From a checkpoint of a small transformer trained on Wikipedia.
Size: 13 layers, width 128, 4 heads of 32 (2 for keys and values), MLP 320 SwiGLU, vocabulary 8192, 4.34M parameters.
Architecture: biases on query, key and value, untied embeddings.
Training: a variant of SOAP for these matrices, 149M tokens, 3218 steps.
Each number is 128 + 32 x the weight over its row's rms, rounded and kept within 0 to 255. Layers, rows and columns count from 0. The size above them is the row's rms in percent of the matrix's.

# layer 7 MLP up, 320x128, rms 0.255, rows 311-319, columns 64-127
size [126  91  85 106  95  88 103 104  95]
[[124 129 115 186 106  90 148 139 126 136 106 169 169 104 137  83 166 171 152 176 157 166  90 134 116 126 141 153  59 109  70  97 130 133 108  77 157 194 160 175 175 115 113 165  96 147  82 107 170 108 140 133 123  70 150 177 201 119 142  79 120 173 150 105]
 [171  59 224 161  98 185 165 112 139 104 142 114 143 109  87 152 162  88 124 151 104  97 119  91 133 136 137 119 128  97 174 149 178 173 113 144 104 119 167 117 112 154 110  84  84 106  97 166 107 107 141 149 171 194 136 158 160  59  93  99 124 102  80 129]
 [155  62 162 144 107 131 116 132 128 133 129  75 137 159  95  84 163 135 180 128  74 132  88 111 122  53 173 110 218 131 175 129 134 178 134 116 151 122 137 144 108 120 152 145 130 101 105 134 176 149 126 128 122  88  85 174 162  70 131 154 149 110 129 130]
 [140  81  78 144 151  97 120 121  98  75 152 104 160 137 175 118 154 103 104  85 116 153 182 127 134 211 127 140 133 148  71 141 105 138  88 102 157  78 137 173 123  93 105 126 138  51 152 101 149 127 119  74 140  81 161 165 138 126 168 179 107 126 126  95]
 [ 57 205 183 152 131 145 116 153 103  67  97 133 135  69  97 161 126  82 120 126 135 170 109  80 117 153 128  97 156  90 100 133 152 109  95  70 131 102 116 178 173 122  94 154 161 127 149 145 120 110 145 162 124 171  79 123 138  85  64 128 100 133 158 178]
 [118 115 117 158  94  84  88 121 120 183  75 144  77  91 117 134 191 134  84 133 134 120  92 150 134 117  72 140 142 108 163 155  91  89 186 128 114 179  95 122  99 185 168 153 116  78 101  86 142  87 113 117 132 120 154 146  54 139 107 119 146  97  72 112]
 [186 158 128 137 134 114 160 159 124 152 117 143 169 116 162 120 132  87  99 150 115 155 115 152  77 169 120 147 126  85  64 122 177 126 135  93 113  94 100 168  92 120 164 137 171 130 117 156  94 180  64  77 142 137 108  61  92 180 115 183 161 134 143  90]
 [154 135 151 124 150 154 134  85 124 103  67 120 116 179  89 140 200 228 124 112 188 119 111 153 152 110 128 146 174 154 145 149 141  93 105 141 149 147 139 136 134 141 172 168 112 108 135 124 108  96  66 147 129 121 140 136  91 166 164 138  89 146 118 165]
 [117  98 122 119 142 204 136 130 167 135 126 150 158 186 147 164 123  78 123 158  98 107  97 202 124  96  95 106 140 107  77  87 145 130 102 113 126 109 124 157 106 149  88 133 129 153  89 114 120 152 136 102 106 155 108 162 113  98 118 185  84  67 123 141]]
# layer 7 MLP down (transposed), 320x128, rms 0.273, rows 311-319, columns 64-127
size [117 101  99 109  97  95 109  95  99]
[[132 105 187 126 183 153 141  61  59 113 168 153 125 142 150 146  59 114 148 131 135 201 137 150 101  91 175 122  98  62 128  64 176 131 130 107 140 111 177 113 169 105 171 116 122  99 126 172 170 115 119 100 142  99 121 110 154 156 146 136 153 113  64  67]
 [148  63 126 160 109  68 137  62 133 181 182 118 100 172 117  84 150 162 113 107 106 155 123 115  88 133 125 112 121 137 106 114 165 114 140  92 110 134 181 112 134 168 122 130 132 162 176 154 144 154 116  85 162 160 122 160  75  82 125 100  93 156 109 130]
 [156 166 105 185  60 152 141 132 145 190 188 134 182 154  98 115  81 111 116 132 113 111  89  89 117 139 180 124 148  96 128 131 148 121 141 125 111 129 156 118  92 118 109 179  94 138 122 161 105  99 139  52 156 156 112 173 118  94  83 153 131 160 100 136]
 [135 163 134 150 170 107 101 160 156  74  88 125 138 125 127 126 120 108 135  99 134 175 103 200 116 113 125 137 118 133 214 179 117 139 121 168 186 114 183  88 129  43 107 138 118 102 151  46 108 137 117 128 154 173 128  91 106 131  74 134 135 160 160 145]
 [114  89 154 191 163 133 152 172 137 124 115 157  85 141 191 166 118 105  93 154 141  90 101  96 107 169 104 107  93 171 126  87  91 147 126 123 104 131 135  94 133 151 168 106 132 127 121 177 109 116 116 157  52 170 157 155 116 179 187 144  85 108 150 139]
 [161 134  28 156 122 158  83 132 183  77 153 106  34 116 151  87  99  87 108 142 138 138  99 149 139 149 101 127 108 146 149 138 134 140 135 145 123  70 110 112 110 154 120 135 135 110  92  86  60 142  78 133 130 105 116 119 135  87 136 166 126 107 142 116]
 [178 149 106 102 160 144 150 136 133  84 118  91 132 148 124 121 175  91  73 132 122 184 133 143 151  74 120 161 179  92 102 112 132  90 141 124 147 110 165 187 137  79 116 180 188 148 103 106 148 173  89  95 149 126 111  87  99 100 155 119 108 121 105 130]
 [103 126 135 150 131 107 110 107 133 151  77 121 148 111 146 146  87 157 111 106 119 130  94 147 111 150 122  83 115  96 134 149  89 157 134 150 147  69 130 127 166 111  91 165 173  99 104 140 146 212 192 154 164  75 111 102 160 109 106 119 163 126 141 143]
 [116 134 131  90 131 137 206 112 141 149 156 112 144  79 154  87  87 156  53 123 168 131 153 117 155 109 102 119  91  96 148  99 176 115 111 129 158 132 138 160  85  68 152 175 132 160 125 121 128 135 140  86  99 115 141 106 151 130 101  85 129 143 117  76]]
# layer 7 MLP gate, 320x128, rms 0.264, rows 312-319, columns 64-127
size [ 96 100 107  95  97 109  86  99]
[[ 95  86 170 125 126 157 121 148 142 110 155 127 126  81 144 118 130 178 147 140 107 113 145 119  88 107 151  86 113 119 162 167 159 163 109 217 178 102 174 115  95 129 108  89 128 195 131 136 136 174 123 175 148 178 137 123 118  81 103 143 177 113 123 121]
 [160 147 133 140 167 150 179 138 153 144 145  92 160 100  74 182 121 158 159 122 113 105  79 121  90 125 147 166 120  81 125 144 149 111 173 146 116 200 140 107 184  92  71 134 115 128 152 134 114 117 126 124 118 174 104 118 172 112  69  86 131 166 111 115]
 [175 100 112 132 135 156 140 121 151  74 165  82 157 101 124 116 128 133 129 136 125 112 110 133 100  41 136 159 159 161 112 153 187 120 110 144 123 194 108 132 101  93  87 126  97 125 117  85 149 100 135  63  99 167  82  82 110 131 148 175 177  95 101  20]
 [ 76 130 103 123 108 117 121 127  96 131 105 141 172  67 122 113 127 151  64  85 108 120 145 117 132 137 144 108 114 147  95 116 202 175 160  95 146 144 143  92 171  79 122 129 155 135  65 119 161 146 154 164 143 183 140  66 127 118  52 105 166  73 105 131]
 [ 86 120 172  57 163 141 186  97  96 104 136 101 177 149 144 133 149 104 158 110  86  94 194 162 123 148 176  80 134  93 122 133 127 124 170 113 223 132 136 157 150 132  90  84  97 149 144 100 115 166 127 116 120 174 151 159 117 146 169 116 144 167 127  54]
 [153 157 154 179 103  85 139 157  83  58 110 168 146 100 134  79 162  94  99 105 146 143 172  71 140 108  86 147  50 127  85 131 151 151  82 111 132  81  72 113 162  92 188 178 118 124 140  99 128 136  80 137  82 135 107 154 205  91 114 101  90 118 128 113]
 [163  88 188 159 138 115  87 131  55 142 127 103 137  41 118 145 137 134 122 125  73 111 140 101 125 111 175 139 185 112 127 167 200 111 115  91 157 117  96 109  94 192 104 135 121 157 162 144  91 136 124 125  84 122 112 139 131 141  65  58 154 138 140  47]
 [ 88 138 132 136 106 123 153 228 168 146 167 167 163 109 115 121 129 137 119 130 209 145 106 108 106 111 198  82  82  99 188  83 131  59  51 170 133 122 145 117  50 154  99 121 100 150 145  99 176 108 151 155  88  60 105 119  80 137 136 117  99 126 136 105]]